python train.py --d_model=128 --n_head=4 --n_kv_head=4 --head_dim=32 --vocab_size=8192 --norm_place="pre" --qk_norm=false --bias="all" --init="uniform" --init_std_o=0.0 --init_std_down=0.0 --warmup_steps=200 --doc_mask=false --steps=3492
Each number is 128 + 24 x the weight over its row's rms, rounded and kept within 0 to 255. Layers, rows and columns count from 0. The size above them is the row's rms in percent of the matrix's.

# layer 7 MLP up, 512x128, rms 0.15, rows 155-254, columns 96-127
size [ 83 111 104  93  97  91  87  92 106 103  97  97 100  89 105 106 104  95 114  99  99 105  96 112 103  99 101 109  94 117  93 104 109  93 102 109  95 101  88  87  94 102  88 103  91  94 105  99  99 108  95 106 104  86  89  98 110  97 108 105 111  99 106 111  99  92  97  80  93 104 117  89  98  92  99  97  81 114  87 110 114  95  96 104 105 104 105  92 101 108 103  87 100 100  87  92  91  93  96 107]
[[157 119  72  99 156 117 176 130  91 124 148 152  68  99 125  93 125 134 123 128 149 127 101 124 153 159 138 133 105 163 140 144]
 [145 103 115 143  94 107 108 124 157  90 159 132 107 114 127 137  89  88  96 113 124 150  97 135 137 180 166 121 104  81 125 108]
 [135 160 148  91  98 166 114 139 155 150 105 130 121 109 131 184 169  99 139 104 149 156 135 120 154 125 150  93 133 129 141 138]
 [164 112 144 132 102 117 166 154 152 107 124 176 151 103 115 111 112 106 162 172 115 138 144  81 139 114 139 130  96 176 114 116]
 [121 130  92  90 107 116 117  99 167 134 163 159 196 154 151 152 129 101 108 151 141 133 149  86 182 112 143 107 139 144 112 165]
 [175 157 138 135 155 113 108  86 140 131 114 119 154 151 143 118  97 108 103 148 102 165 113 108 152 143 118 114  85 133 177 116]
 [117 127 154 131 155 131 153 129  89  93 131 122 132 126 157 114 130 105 135 163 111 137 147  74 108 133 118 121 121 129 153 143]
 [115 106 150 124 157 114 130 146 139 152 140 164 133 163  46 107 152 151 124 115 139 132 169 122 154 123 107 156 140 135 145 109]
 [148 150  91  75 109 139 124 127 110 131 161 127 108 110 132 147  81 133 135 182 169 106 163 120 150 148 115 108 140  82 145  76]
 [128  81 124 138 108 163 104 176 132  71 133  85 173 128 133 132 136 139 112 117 113 136 124 120 143 107 105 146 134 108  96 112]
 [128 148 135 167 136 120 143 142 130 176 132 129 121 116 126 141 123 136 109 128 116 195 158 120 121 147 143 123 156 119  80 138]
 [152 141  91 143 139  94  59 110 153 121 152 106 109  70 121 110 119 126  99 102  96  95 112 132 151 160 115 136 129 116 141 152]
 [ 92 175 120 185 135 135 110 126 183 128 118 122 104 103 123 133 116 116 145 135 170 141  95 136 112 153 134 134 125 164 158 169]
 [140 128 134 140 101 117  74 132 150 138 128 125 124 150 142 181 142 161  98 143 140 162 162 121 165 112 146 114 126 150 110 180]
 [117 102 149 118 154 120 133 110 107 157 146 133 117 128 126 155 108 133 133 133  98 107 110 108 138 145 132  99 174 102 137  74]
 [152 139  89 116 152 119 159 140 161 101 126 103 145 121 130 117 121 130 141 118 100 149 192 149 176  73 144  83 102 141 159 101]
 [141 118 126 136  70 107 135 146 109 126 107 127 160 133 115 139 135 150 187 147 109 126 137 124 102 149 149 106 154  80 152 130]
 [132 176 142 124 134  80 139  87 208 153 119 138 155 103 124 151 114 125  98 155 171 144 101 149  96  84 146 115 131 141 132 135]
 [143 142 128  81 114  97 116 138  93 137 106 108 123 105 166 108 138 129  92 118 110 173  76 135 124 162 140 131 164 142  91 117]
 [ 86 122 139 105 138  77 122 169 153 118 146  83 139 120 121 150 146 109 114 107 124 146 132 142 142 116 136 104 116 116 134 132]
 [ 93 145  99 148 124 106 158 146 115 136 116 135 179 124 131 154  99 119 161 108 125 147 109 111 140 114 137 159 124 146 162 130]
 [116 148 119  89 156 159 156 153 150 149 120 132 112 119 164  92  95 162 179 144 153 143 145 127 171 126  69 106 171 172 143 130]
 [ 92 142 154 116 114 127 128 130  84 124 159 121  89 126 137  81 118 106 112 127 148  86 130 139 153 131 146 125 141  94 132  79]
 [148 117 117 114 118 131 119 160 141 150  63 141 127 120  95 175 141 125 149 169 129 151 137 129 129 127 148 111 104 138 146 185]
 [119 156 140  90 139 149 115  83 131 139 127  95 159  59 174 143  94 114 119 116 137 140  92 103 141 128 121 122 154 115 151 164]
 [127  85 129 129 125 154 118  94  98 104 152 144 164 110 110 119 130 114  83 139 161 103 105  95 120 110  88 115 100  96 150 147]
 [ 90 135 154 139 138  81 151  93 150 125 145 145 133  85  97 117 143 129 149 162 128 137 120  95 109 102 147 113 125 175 175  99]
 [113 101 104  86 102 115 140 140 164 124  85 138 125  69 108 132 117 116  92 135 106 116 101 123 128 145 140 110 130 149 107 145]
 [106 125 121 169 121  91 129 144 159 135 126 121 162 124 119 140 103 134  68  95 110 115 113  64 107 151 147 117 128  83 101 108]
 [133 123 102 100 117  93 169 148 114  66 159 152 118 109 131 120  87 124 160 129 120 162 125 160 121 134 159 139 110 108 163 145]
 [146 136 135 123 124 126 153 148 141 130 134 124 144 133  78  98 107 126 100 147 112 146 111 129 160 115 159 116 141 161 162 121]
 [134 148 130 134 117 117 157  67 153 110 137 151  96 113 120 145  97 130 115 141 138 123  72 126  92  84 159 121 123 153 107  88]
 [139 135 116 155 110 134 161  72 155 143 104 146  89 144 134  96 132 135 141 120 122 137 108 106 114 127 120 119 146 125 131 131]
 [108 103 132 109 147 111 150 122 111 125  90 105 118 131 167 125 123 107  97 155 116 179 186 142 115 150 146  91 132  83 146 144]
 [157 147 159 179 157 143 152 120 145 162  95 128 131 123 211  97 106 104 107 117 100 138 133 133 116 134 121 113 128 142 109 119]
 [ 93  97 122 125 109  96 127 151 103 162 133 120 154 104 146 109 100 133  87 140 161 155 111  91 111 116  91  99 158 118 120 197]
 [123 154 163 154 113  71 164 112 116 130 108 148 141 181 146 108 116  93  94 152  89 155 135  90 124 134 106 105 126 123 137 106]
 [133 116 130 149 154 136 126  89 124 130 154 163  95 150 129 118  94 124  94 139 164 139 174 106 102 120 131 117 151 116 124 162]
 [162 169 159 130 111 152 143 164 144 148 131 107 132  99 102  77 141 121 147 113 162 142 102 134 167 163 135 120 134 115 152 170]
 [146 156  79 160 119 155  95  98 142 136 143 129 116 154  98 116 116 104 160 115 132 122 110 125 139  98 141 131 139 143 147 126]
 [141  89 121 136 144 146 176 142 106  86 131 145 112 106 162 144 120 104 112  83 116 154 134 149 113 122 118 105 122 147 146 115]
 [114 132 117 166  91 120 114 102 128 124 139  93 147 134 160 110 125 127 161 109 105 155 135 156 117 139 128 179  62 106 154 138]
 [142 117 167 146 129 148  87  76 161 151 114 114 145 122  99 101 156 159 124 147 120 122 127 115 128 156 136 158 114 136 103 142]
 [147 122 104 137 138 109 120 107 146 126 108 146 132  73 112 121  67 125  83 105 158 144  97 115 118 131 125 129 144 124  90 126]
 [124 130 130 144 127 137  89 115 147 108 117 166  70  62  97  93 135 113 131 133 174 130 149 107 163 128 140 130  80 151 114 134]
 [126 138 122 110 155  89 157 136 155 120 110  89 108 123 124 105 152 150  70 158 126 137 149 142 160 160 103 125 138 145 167 121]
 [157 138 115 137 125 115 146 137 109 145  92 132 138 108 138 109 115 125  94 144 115 131 133 142 140 135 164 148 116 126 142 127]
 [165 152 123 141 123  91 109 115 166 120 175 132  85 153 125 107 120 114 138 156 102 165 143 126 103 124  96 141 127 152 172 135]
 [128 149 151 107 102 134 105  97 121 135 144 146 138 152 122 119 117  71 136 175 110 118 135 109 125 141  87 115 127  91 144 151]
 [137 110  90 120 124 147 108 121 125 142 137 130 108 122 163 114 119 130  83 125 139 153 103 119 114 138 109 119 140 133 139 163]
 [129 120 170 124 176 102 140 148 158  82 139  85 153 164 117 109 137 122 144 122 151 139 131  98 134 126 140 111 138 110 129 111]
 [ 94 137 133 131  83 118 138 141 125 129 123 110 145 158 103 122 120 116  94 109 123  87 150 116 180 167 131 122 127 154 130 119]
 [177 150 154 132 114 146 151 129 161 110 127  97 158 119 100 187  99 150 134 129 134 120 114 131 117 105 115 102 111  88 146 117]
 [125 139 151 119 122 113 137 150 150 160 139 112 140 178 163  68 122 158 129 136 118 131  94 169 156  74 121 115  92 131 116 117]
 [174 155 138 161 107 151 118 118 157 132 126 131 123 159 111 122 142 119 140 169 165 155 150 146 116 111 143 108 147 160 143 118]
 [138  99 203 156  98 163 118 115 142 123 148 141  97 115 110 147 133 131 109 146 105 154 169 118 140  99 178  87 127  92 136 115]
 [110 101 161 117 167 153 124 156 108 120 130 157 119 134  90 149 145 141  87 125 122 144 137 103 140 137  83 171 110 104 123 133]
 [125 137 143 115 129  76 147  79 157 109 125 151 156 138 146 133 122  99 129 118 145 120  84 132  92 132 109 106 143 163  63 130]
 [ 94 174 162 141  95  89  98  82 159 142  63 132 127 127 135 116 174 156 150 141  92 175  95  83 103 150  57  98 125 134 128 134]
 [ 91 118 171 138 152 126 141 116 164 153 114 144  75 113 113 126 127 131 136  91 114 121 166 132 129  99 145 128 141 155 134 160]
 [ 57 168 108 153 136 136 111  99 158 108 114 141 135 138 154  92 116  88 135 126 150 111 119 124 106 121 137 102 114 130 128 143]
 [162 132 134 136 122 148 148 177 144 113 114  85 151 170 132 121 157 121 107  99 114 173 182 102 131 154 163 141 156 136 118 128]
 [144 123  89  88 110 126 144 132 134 133 121 107 141 114 129 108 119 169 154 151 106 111 139 123 156 119 193 124 160 113 128  95]
 [117 137 125 141  87 172  86 125 113 123 120 124 171 160 155 135 154 132 120 159 118 129  80  97 128 145 169 148 136  98 152 156]
 [125  62  90 138  98 108 153 117 123 112 118 162 112 158  98  85 134 132  84 138 146 126  93 111  97 142 100 173 118 118 146 144]
 [128  99 147 112 165 128 134 154 151 155 127 122 134 145 154 127  94 136 137 157 145 116 125 142 137 113  81  91  92 125 140 142]
 [127 123 127 109 135 102 165 113 118  94 138 120 135 122 169 139 125 151 111 100 140 148 143  99 133 142 137 116 157 144  82 150]
 [123 134 113 157 119 142 168 114 109 140  76 101 138 102 135 166 135 150 109 115 138 107 124 110 134 155 141 162 161 141 181 118]
 [124  93 112 152 166  87 123 166 120 131 170  85 155 158 141 149 115 123 133 155 119 118 151 153 131 137 132 114 138 191 131 160]
 [107 120 108 116 149 113 131  98 122 142 153 169 130 117 111 118 102 161 120 108  99 131 164 170 150 128 142  65 160 127 147 127]
 [ 91 105 144 112 100 131 119 148 148 117 154 132 116 159 135 162 104 126 132 143 137 124 123 114 142 136 128 131 145 129 110 123]
 [164  98  88 139 150 158 120 107 153 116 120 145 139 113 114 151 159 119  48 155  70 128 124 134 121 144 128 145 115 124 163 143]
 [122 120 192 111 110 109 105 167  91 127 139 105 139 193 109 151 118 115 129 153 106 195 158 175 114 143 123 132  79 123 134 172]
 [112 134 187 103 125 108 186 165 134  65  95 131 152 107 123 103 140 131 137 111  99 142 117  85 117 142 154 139 167 149 132 145]
 [ 96 106 163 137 120 119 119 127 136 110 156 146 118 160 141 164 132  63  70 109 142 117 152 134 161 146 151 140 140 172 139 110]
 [129 112  76 133 170 121 106  81 161 129 117 140 156 125 184 110 131 111 118 149 148 142 165  77 121 129 104 128 135 135 163 128]
 [113  80 100 126 135 109 144 117 119 125 114 110  76 161 151  99 164 147  91 162 103 114 119 130 153 140  82 136 134 158 140 144]
 [162 124 170 152 116 128 110 151  95 117 102 159 149 144 184 108 141  85 148 135 131 108 150 105 135 106 128 122 112 129 159 155]
 [ 64 104 117 114 105 154  98 120  73 120 134 157 148 154 117 109 154  95  87 135 170 127 126 114 122 125 139 132 126 116 119 131]
 [105 174 145 162  98 132 142  87 124  88 122 114 175 123 132 121 100 114 152 163 149 121  92 133 140 177 117 135  96 129 134 148]
 [116  86 127 126 133 138 122  93 148  77 117 105 158 153 154 110 133 159 129  78 153 161 144 163 136  84 112 103 137 157 117  58]
 [103 100  97 138 118  86  90  93 157 153 122 110 130 133 141 138 123 106 163 112 112 115 103 106 178 141 119  96 146  78 146  89]
 [134 141 127 157  95 103 129 107  97 109 152  87 169 137 115 132 140 145 148 113  93 131 120 138 129 162 154 147 114 154 157 114]
 [123 177 102 132 131 140 120 131 101 119 168 138 120  97 136 128 149 122 158 158 159 119 124 106 104 109 107 126  98 165 125  80]
 [123  99 127 111 115 150  88 146 119 120 126 171 125 155 151 108 134 164 108  98 132 144  99 106 139 100 141  95 137 114 104 149]
 [173 121  94 136  94 118 122 106 140 116 111 110 148 150 132 126 126 106 110 146 147 139 142 130 120  91 143  86 118 114 119 137]
 [ 73 160  79 103 137 129 103 125 120 136 100 145 160 118 108  94  87 119 153 100 122 181 152 143 171 150 140 143 157 125 164 117]
 [ 89 106 119  76 129  85  86 187 144 125 144 139 143 171 115 140 107  87 145 135 156 128 135 125 127  98 122 144 136  94 147 107]
 [150  98 123 119 141 129 136 138 155  95 101 130 132  84 133 146 163 127 108  94 168 127  84 117 112 126 115  90 110 176 136 151]
 [132 133 155 126  93 123 108 126 142 115 127  60 170 160 123 121 113 107 139 133 174 136 170  99 162 105 116  97 124 128 130 104]
 [133 145 112 103 114  92 163 109 156 130 155 142 111 130 102 135 124 122 133 115 146 112 108 110 147 165 142 139 154 175 150 128]
 [119 147 117  95 107 127 183 153 169  88 145 171 113 137 126 137 133 120 133 132 127 138 100 142 125 141 109 152 166 166  98 123]
 [ 92 146 149 148  85 137  99 132 119 115 143 134 114  94  94 141  58 110 117 125 109 120 151 139 110 170 125 140 132 121 146 184]
 [110 134 118 107  81 118 120 149 148 163 144 120 151 139 160 147 119 115 110 117 153 142 145 121 140 147  91  86 133 144 140 173]
 [162 128 144 156 123 114 145 127 166 128 128  97 138 144 122 176 163 115 114 113 139 131  94 127 128 165 147 122 120 143 133 103]
 [152 130 116 122 105 129  91 132 135  94 179  81 129 149 135 120 152 106 141 154  87 125 162 172 122 167 124 125 172 160 116 102]
 [117 144  78 123 106 125 140  98 133 121 162 121 104 122 138 146  99 149 126 192 156 119 153  84 122 150 107 153 111 103 160 153]
 [103 129 135 112 156 132 131 114 102 133 108 131  57 106 132  79 176 121 185 135 150 156 143 130 133  95 124 132 109 117 145 113]
 [131 132  95 147 134  87 138 140 127 184  93 153  90 117 115  95 122 121 123 115 162 121 111 137 150 128 106 141 114 163 157  85]
 [ 95 125  80 135 131 138 149  98 153 138 113 128 131 156 133 117 110 120 118 107 157 132 135 148 128 108 141 138 111 140 141 131]]
# layer 7 MLP down (transposed), 512x128, rms 0.139, rows 155-254, columns 96-127
size [ 95 106 118  75  98  94  86  92  97  97  97  96  91  87 112  97 107  96 124 111  97  94  97 107 111 100  98  89  97 105  90 110 102  99 110 110  94 111  78 101  92  91  95 101  97 107  96 109  83 115 105 123 110  90  96 101  96  99  73  92 124  90 114 101 100  87  86  79  92  97 131  91  81  81 103  98  87  74  93 112 114  98 102 119 106 104 109 101 101 107 104  87 112 105  88  89  93  93  75  95]
[[139 148 156 170 121  89 107  79 122  63 128 121 143 151 132 126 154 149 138 161 133 144 120 116 102  98 116 186 168  91 127 123]
 [158 127 121 117 147  90 149 127 146 121 159 154 134 116 105  96 133 154  86 135 116 143 146 110 135 127 149 146  83  73 120 173]
 [187 105 136 144 143 109  88 114 114 130 127 113 153 138 131 149 153 108 173 170 117 136 107  85 111 150 135 131 101 105 153 117]
 [140 125 104 128 142 105 127 131 142  70 146 128 127 124  88 132 115 123 151 123 131 125 120  99 108 109 119 111 137 150 126  55]
 [130 122 129 152 154 113 133 138 134 102 122 166 130  90 113 176 116 124 148 147 136 118 144 115 113 183 124 100  97 140 101 124]
 [ 85 127 125 131  95 128 100 151 120 113 123 126 121 111 171 111 121 142 151 118 100 121 115  95 117 102 124  90 166 140 126  74]
 [151 120  77 120  70  94 121 142 129 114  93  93  91 159  84  97 116 144 127 132 154 159 135 141 140 133 139 108 122 168  89 158]
 [107 106 103 146 121 115 113 125 122 122  80 123 123 154 119 151 116 146 146 130 148 159 129 132 139 151 161 124 172 178 112 121]
 [114 116 152 141 126  82 152 142 119 119 159 137 112 123  93 153 155 128 114  83 131 163 107 116  90 138 137 120 116 151 153 113]
 [133  98 171 103 152  83 175 102 116 143 163 186 136 150 155 138 128 116 141 111 162 138 141 108 134 118 144  90  86 141 117 105]
 [114 119 143  78 135 118 141 155 123 134 130  77 104 121 118 149 138 189  97 115 174 126 129 112 117 128 144 160 146  50 148 114]
 [138 111 133 173 104 129 142 129 122  85  69 110 120 146 120 124 156 138 112  93  95 161  90 105  90 175 126 129 143 104 150 121]
 [155  75 115 144 149 104 145 137 115  89  76 115 148 125 140 117 135  72 119 112 144 162 163 128 173 136 119  64 106 128 140 160]
 [105 100 110 102 114  97 127 117 165 140  93 139 106  51 112 124 108 110 120 117 145 138 127 129 107 140  83 173 149 145 112 115]
 [117 163 102 125  71  84 125 117 109 180  94 137 155 136 127 102 121  47 108 101 104 125 150 113 112 106 119 106 120 124  93  88]
 [140 181 117 150 158 177 168 106  79 165 116 126 106 131 147 131 126 111  75 168 142 131  96 121 114 127 155 141  84 125 134 168]
 [ 98 110 154 146 150 166 128 117 168 168 118 187 132 110 153 129 126 170  77 106 117 157 135 123 116 141 123 139 165 133 148 129]
 [104 132 122 143  90 140 116 113 153 135 140 109 114 116 125 119 136 191 140 104 148 120  95 155  80 110 120  82 131  93 149 113]
 [ 96 151 149  84 115 112 168 136 127 155 115 134  90 107 109 178 128 130 104 137 110 151  94 144 146 101 113 194 134 152 127 132]
 [117 144 119 134 148 133 174 115 145 110 129 172 131  87 109 123  92  92 125 165 106 141 119 152  84 100 152 170 138 174 160 141]
 [129 145 126  97 157 132 144 149 143 116 152 151 102  97 138  88 116 149 147 122 138 120 150 124 106 140 120  93 130 139 117 125]
 [ 79 119 119 150 104  92 103 149 110 171 133 148 141 155  96 120 117 111 142 144 123 101 153 147 155 139 155 130 124 136 117 153]
 [107 120 120 105 169  64 132 114 117  99 145 135 105 129 143  97 148 128 151 103 119 152  91 134 135 143 143  75 154 147 131 135]
 [127 119 132 124 127 175 154 143 126 147 133 158 125 126 109 147 104 148  99 152 150 113 103 144 155 133 112 153 145 109 110 110]
 [120 111 159 174 146 140  94 116 145 133 112 131 148 150 176 116 118 114 152 141 120 130 111 124 147 111 149 106 143 110 144 160]
 [ 79 100 122 192 140 113 110 140 145 125 111 121  83 127 119 140 177 122 146 144 122 123 125 114 128 124  78 186 139  88 134  99]
 [106 172 134 133 113 106 148 171 162 151 124 163 152 151 144 169 116 128 137 179 110  66 124 113 127  94  96 134 132  81 146 132]
 [168 159  68 133 139 114 164 114 128 148 111  73 104 151 133 119 116 168 127 176 124 124 156 115 132 138 109 148 141 136 146 105]
 [ 88  98  58 121 149 191 178 132 122 123 149 144 120 119  88 116 137 167 107 107  73 125 120  75 128 160 192 134 102  94 125 137]
 [115 143 125 168 109 120 110 119 132 105 106 108 135 160 128 112 155 101 100  90  74 133 128  88 125  93 139 155 127 112  96 112]
 [ 87 137 130 121 135 106 122 121 123 148 135  93 144 132 124 150 163  94 113 131 170  97 139 140 127 157 128 123 114 140 121  92]
 [121 135 124 130 145 103  92 119 135  92 122 124 158 144 172 154 135 112 128 144  84 110 125 130 166 125 166 105 139 202 124 126]
 [132 123 180 119 108  90 121 105 148 177 177 143  91 179  97 142  90 131 172 142 151 123 138 146 122 148 135 161 141 145  97 136]
 [149 105  99  95 127 116  99 170 114 146 137 107 120 125 146 103  99 147 145 111 112 142 165 160 115 141 105 146 128 129  85 169]
 [123  76 118 141 151 123 141  99 129 166 156 113 137 162 116 141 128 170 181 100 134 107 129 144 111  81 114 156 139 126 133 113]
 [112 135 118 178  93 154 165 176 120  92 147 108 115 143 138  89 160 128 152 115 109  94 133 152  94 111 116 121 136 126 137 112]
 [150 130 131 114 135 132 133  74  99  75  84 116 138 108 145 145 126 183 149 132 107 130 178 139 113  90 127 171 139 118 135 118]
 [112 152 109 136 120 128 130 121 131 121 147 167 140 156 155 163 156 167 126 132  87 117 114 155  98 115 117 123 180 105 145 106]
 [114  95 137 115 116 122 167  76  97 109  90  94 101 102 129 175 141 124 125 125  97 152 122  66  72 135  92 113 156 126  90 121]
 [122  72 134 152 140 167 107 159 142 105 131 185 123 128 116 130 144 165 137 168 178 142 153 120 152 140 154 165 157 118 147 145]
 [125 173 104 119 145 121 145 114 154 116 133  94 108 132 150 135 166 101  84  98 165 125 117  79  98 118 145 119 153 137 182  67]
 [140 134  89  75 124 137 136  83 134 113  87 122 112 144 108 130 128 114 105  91 139 149 154 107 109 120 119  76 143 141 143 152]
 [ 86 153 119 147 142 154 111 138  77 124 161 144 155 125 164 147 156 143 122 149 121 120 137 156 105 150 131  99  65 111  99 143]
 [135 129 105 189 140 137 152 137  99 135 104  73 108 116 108 109 145 173 176 123 158  76 137 119 152 170 125 142  91 106 156 146]
 [145 136  79 161 157 133 142 146  83 153 104  90 149 108 134 129 106 131  93 138 125 134 134 173 140 129 133 139 108 126 119 150]
 [113 142 130 151  90 108 139 120 152 125  74 113 100 141 101 133 141 131 135 133 132 127 108 116 118 121 113 146 166  96 111 109]
 [147 106 113 206 111 140 141 143  99 109 149 112 129 135 126 131 118 130 149 112  96 120 135 153 103 170 131 138 130 106 164 133]
 [156 133 124 123 157  99 101 142 109 126  85 153 175 139 134 100 116 109 124 121 133 123 148 130 142 121 116 144 127 129 145 105]
 [138 111  83 131 162 140 117 132 116 157 125 122 116 115 154 165 160  88 119 169 105 131  96 113  92 120 134 177 124 111 138 118]
 [149 150 108 129 138 133 160  97 150 154 173 104 131 147 135 110 143 115 126 146  69 118 140 121  65 125 125 124 161 107 123 138]
 [187 134 121 131 124 119  90  74 121  92 155 150  89 105 161 121 115 143  91 121 117 123  88 154 123 117 126 123 154 135  85 103]
 [ 91 117 162 150 111  95 137 153 128 110 139 130 117 146 105 126 120 107 129  96 133 115 172 103 135 127 120 112 156 134 134 138]
 [119 121 126 166 123  63 151 127 114 135 134 139  95  87 105 188 123 153 102 134 127  86 152 122 130 164 134 134 125 103 145 150]
 [134 134 142 144  66 147 106 121  99 155 129 103 124  99 117 131 120 168 110 118 144 135 119 116 160 141 162 143 156 110 136 112]
 [165  97  95 149 143 110 111 149 158  76 125 144 129 132  87 127 139 154 147 140 123 104 161 127 142  89 121 138 170 118 149  89]
 [135 122  80 142 117 146 167 169 111 100 125  97 124 113 112 161 148 101 143 146  73  99 133 144 151 161 123 122 129 126  93  70]
 [140 146 162 119 120 115 116 155 149 153 146 131 120 127 157 133  95 129 113 119 128 116  92 127 140 160  84 159 126  85 130 130]
 [159 101 139 178 143 135 117 171 118 148 145 111  85 138 137 127 112 148 102 155 135 114 109 117 161 187 120 182  99 145 139 117]
 [118 138 103 125 136 106 117 104 138 106  94 101 142 171 116 149 150 120 126 121 141 126 106 126 123 113 139  97 129 138 121 101]
 [134 144 140 126 128 135  88 107 102 118 112 127 111 107 158 224 126 125 125 114 121 152 108 171 114 128 129 119 137 115 114 121]
 [106 151 163 138 127 149 177 122 126 115 169 158 144 148  72 108 130 117 104  88 142 111  88 100 101 146 138  85 163 135 159 124]
 [157 110 152 141 151 105 148 107 163 136  93 125 120  96 101 126 149 120 160 118 135 132 122 148  98  87 136 104 138  84 109  79]
 [131 155 140 103  89 121 137 116 126 137  92 181 134 129 140 168  85 119  95 141 119 163 190 120 114 121 152 129 170 150 133 145]
 [ 87 133 102 153 146 124 110 145 157 127 134 119 175 135 131 145 136  69 142 112  95 121 178  55 154 108 127 160 160 127 172 123]
 [129 130 124 122 124 158 103 147 122 117  89 144 132 151 104 133 122 112 149 135 137 180 115 130 126 121 110 178 148 124 115 120]
 [169 163 125 142 107 121 137 107 155 115  61  91 126 134 130 113 158 121  91 117 149 105 115 138 105 126 138 106 111 122  72 147]
 [ 93 117 122 140 130 138 146 113  81 138 111 141 111 168  91 136 107 116 121 178 143  79 145 141 120  97 125 108 133 140 133 131]
 [157 115 140  99 114 162  96 147 118 146 118 118 107 115 135 107 129 133 125 110 141 115 128 135 110 152 154 115 121 148 120 151]
 [145 152 130 132 123 141 163 113 147 138 132 199 130 109 103 125 142 104 126 119 134 106 132 124  88 112 103 152 140 126 101  89]
 [120 147 111 138 157 112 109 132 104  89  86  66 112 103 128 137 157  82 138 111 121 139 127 115 129  84 117 128 135 109 122 129]
 [129 150 137  88 109 130 124 145 174  98 133 153 153 154 103 181 138 125 133 131 124 149 158 149 153 131 128 101 100  75  96 142]
 [125 109 128 181 109 113 111 117 123 106 116 150 114 121 143 144 150 137  98  97 168 108 101 130 155 170 119 117 158 136 105 122]
 [106 113 114 116 173 157 124 121 171 103 116 125 134 158 126 170 153 180 129 104 133 156 136  95 151 111  96 131 123 128 124 125]
 [103  91 116 147 139 156 112  88 115  91 122 132 135  79  80 132 150 157 161 156 101  85 164 117 136 105 152 124 158 107  92 105]
 [131 133 143 124 135 112 105  65 175 103 136 128 104 148  95 146 138 143 138 128 121 114 133 117 215 171  98 140 123 103 150 111]
 [115 131 114 133 132 118 155  58 135 116 126 163 150 105 120 132 118 108 131 104 134 132 122 107 121 122  88 147 120  98 133 145]
 [136 120 121 153 138  84 158 153 156 129 118 114 105 167 128 114 143 121  92 128 103 177 103 147 149 115 117 136  73 109 133 113]
 [119 121 138 155 152 125 137 111 107  99  96 145 129  96 139 148 128 154 140 106 144 102 125 112 129 100  99 103 132 142 109 128]
 [117 138 153 121 136 151 126 138  53 103 120  84 152 153 132 107 132 152 151 156 171 153 135 143 126  97 145 136 143 114 115 138]
 [166 105 123 148 155 143 120 141 149 186 135 101 148 130 158 170 108 110  92 107 136  91 101 130 125  84 143 117 149 127 118  80]
 [ 83 102 117  95 131 159 139 168 136 153 155  98 105 105 156 159 148 141 158 111  92  86 131 121 141 155 173  65 147 118 157 116]
 [131 177 113 149 159 122 103 167 134 133 144 130 136 132 168  90 111 119 147 167 169 110 140 142  75 109 112 136 146 166  99 141]
 [108 161 118 155  88 140 110 163 112 160 144 106 142 106 148 145 129 109 139 131 104 135 150 121 138 129 114 132 130  89 154  99]
 [127 134 134  92 125 138 122 107 123 196 147 110 150 112  91 149 129 142 152 178 109 153 124 139 129 137 115 145 124 116 150 135]
 [ 94 115 173 183 119 125 178 106  99 154 161 124 115 106 117 119  65 135 109  90 144 131 159 156 106 141 135  93 103  96 114  96]
 [112 109 163 115 114 158 150 112 105 154 125 156 124 142 111 119 140 150 185 100 143 117 122 128 163 193 125 163 122  96 111 112]
 [137 131 107 123 107 130  93 160 149 123 114 131 101  73 137 171 150 137 132 177 162 111 126 126 121 164 101 132 101 129 125 120]
 [116 151 129 150 145 106 141 116 126 107 151  96 133 111 129 144 112 143 131 140 144 186 138  99 128 143 106 146 173 102 162 180]
 [126 166 119 165 115 117  99 125 136  91 138 126 117 136 106 153 168 113 100  97 152 160 116  99 139 132 107 114 120 106  95 103]
 [127 146 201 115 148 142 118 119 127 138 164 134 123 110 164 114 115 143 125  84 116 136  98 166 121 123 122 172 105 170 155 155]
 [131 126 110 100 111 117  99 139 133 118  85 154 140 138 100 125 136 125 115 114 123 135 143 160 117 127 132 122 154 130 121 112]
 [109  86  96 141 127 106 115 107 114 151 177 151  99 117 137 165 160 167 164 135 125 124 106 107 141 119 136 113 127 177 108  80]
 [140 102 116 110 130  70 117 109 148 125 115 110  59  98 157 145 163 141 119 126 128 135 159 123 163 171 116 116 133  87 120 132]
 [117 100 171 175 129 205 117 133 121 167 117 159 167 127 150 154  92 160 147 119 118 112 123 157 145 132 154 139  91 134 121 104]
 [ 95 106 141 117 123 144 123 108 144 108 184 119 150 141 142  97 154 102 123 120 145 139 159 139 113 137 112 116  69 109 158 128]
 [154 152 132 152 131 177 122  94 159 181 150 165 102 113 127 120 125 150  65  98 181  99 140 146  87 147 109 123 143 126 143 147]
 [121 125 131 141 165 155 140 134 140 144  99 134 193 121 132 166 122 126 135 135 113 166 148 126 145 136 108 124 122 117 135 104]
 [122 139 138 145 123 161 148 154 134 108 158 131 167 118 169  96 101 140  93  87 148 147  91 106 162 103  80 106 130 131 100 100]
 [140 156 122 100 147 135 122 131 143 132 114 117 142  99  98 155 119 117 108 149 158 101 106  95  88 130 117  99 133 143  96 145]
 [108 144 110 101 110 150  70 148 144 139 163 133 135 161 136 118 135 144 145 147 116  82 159  99 158 130 154  84 158 119 133 164]]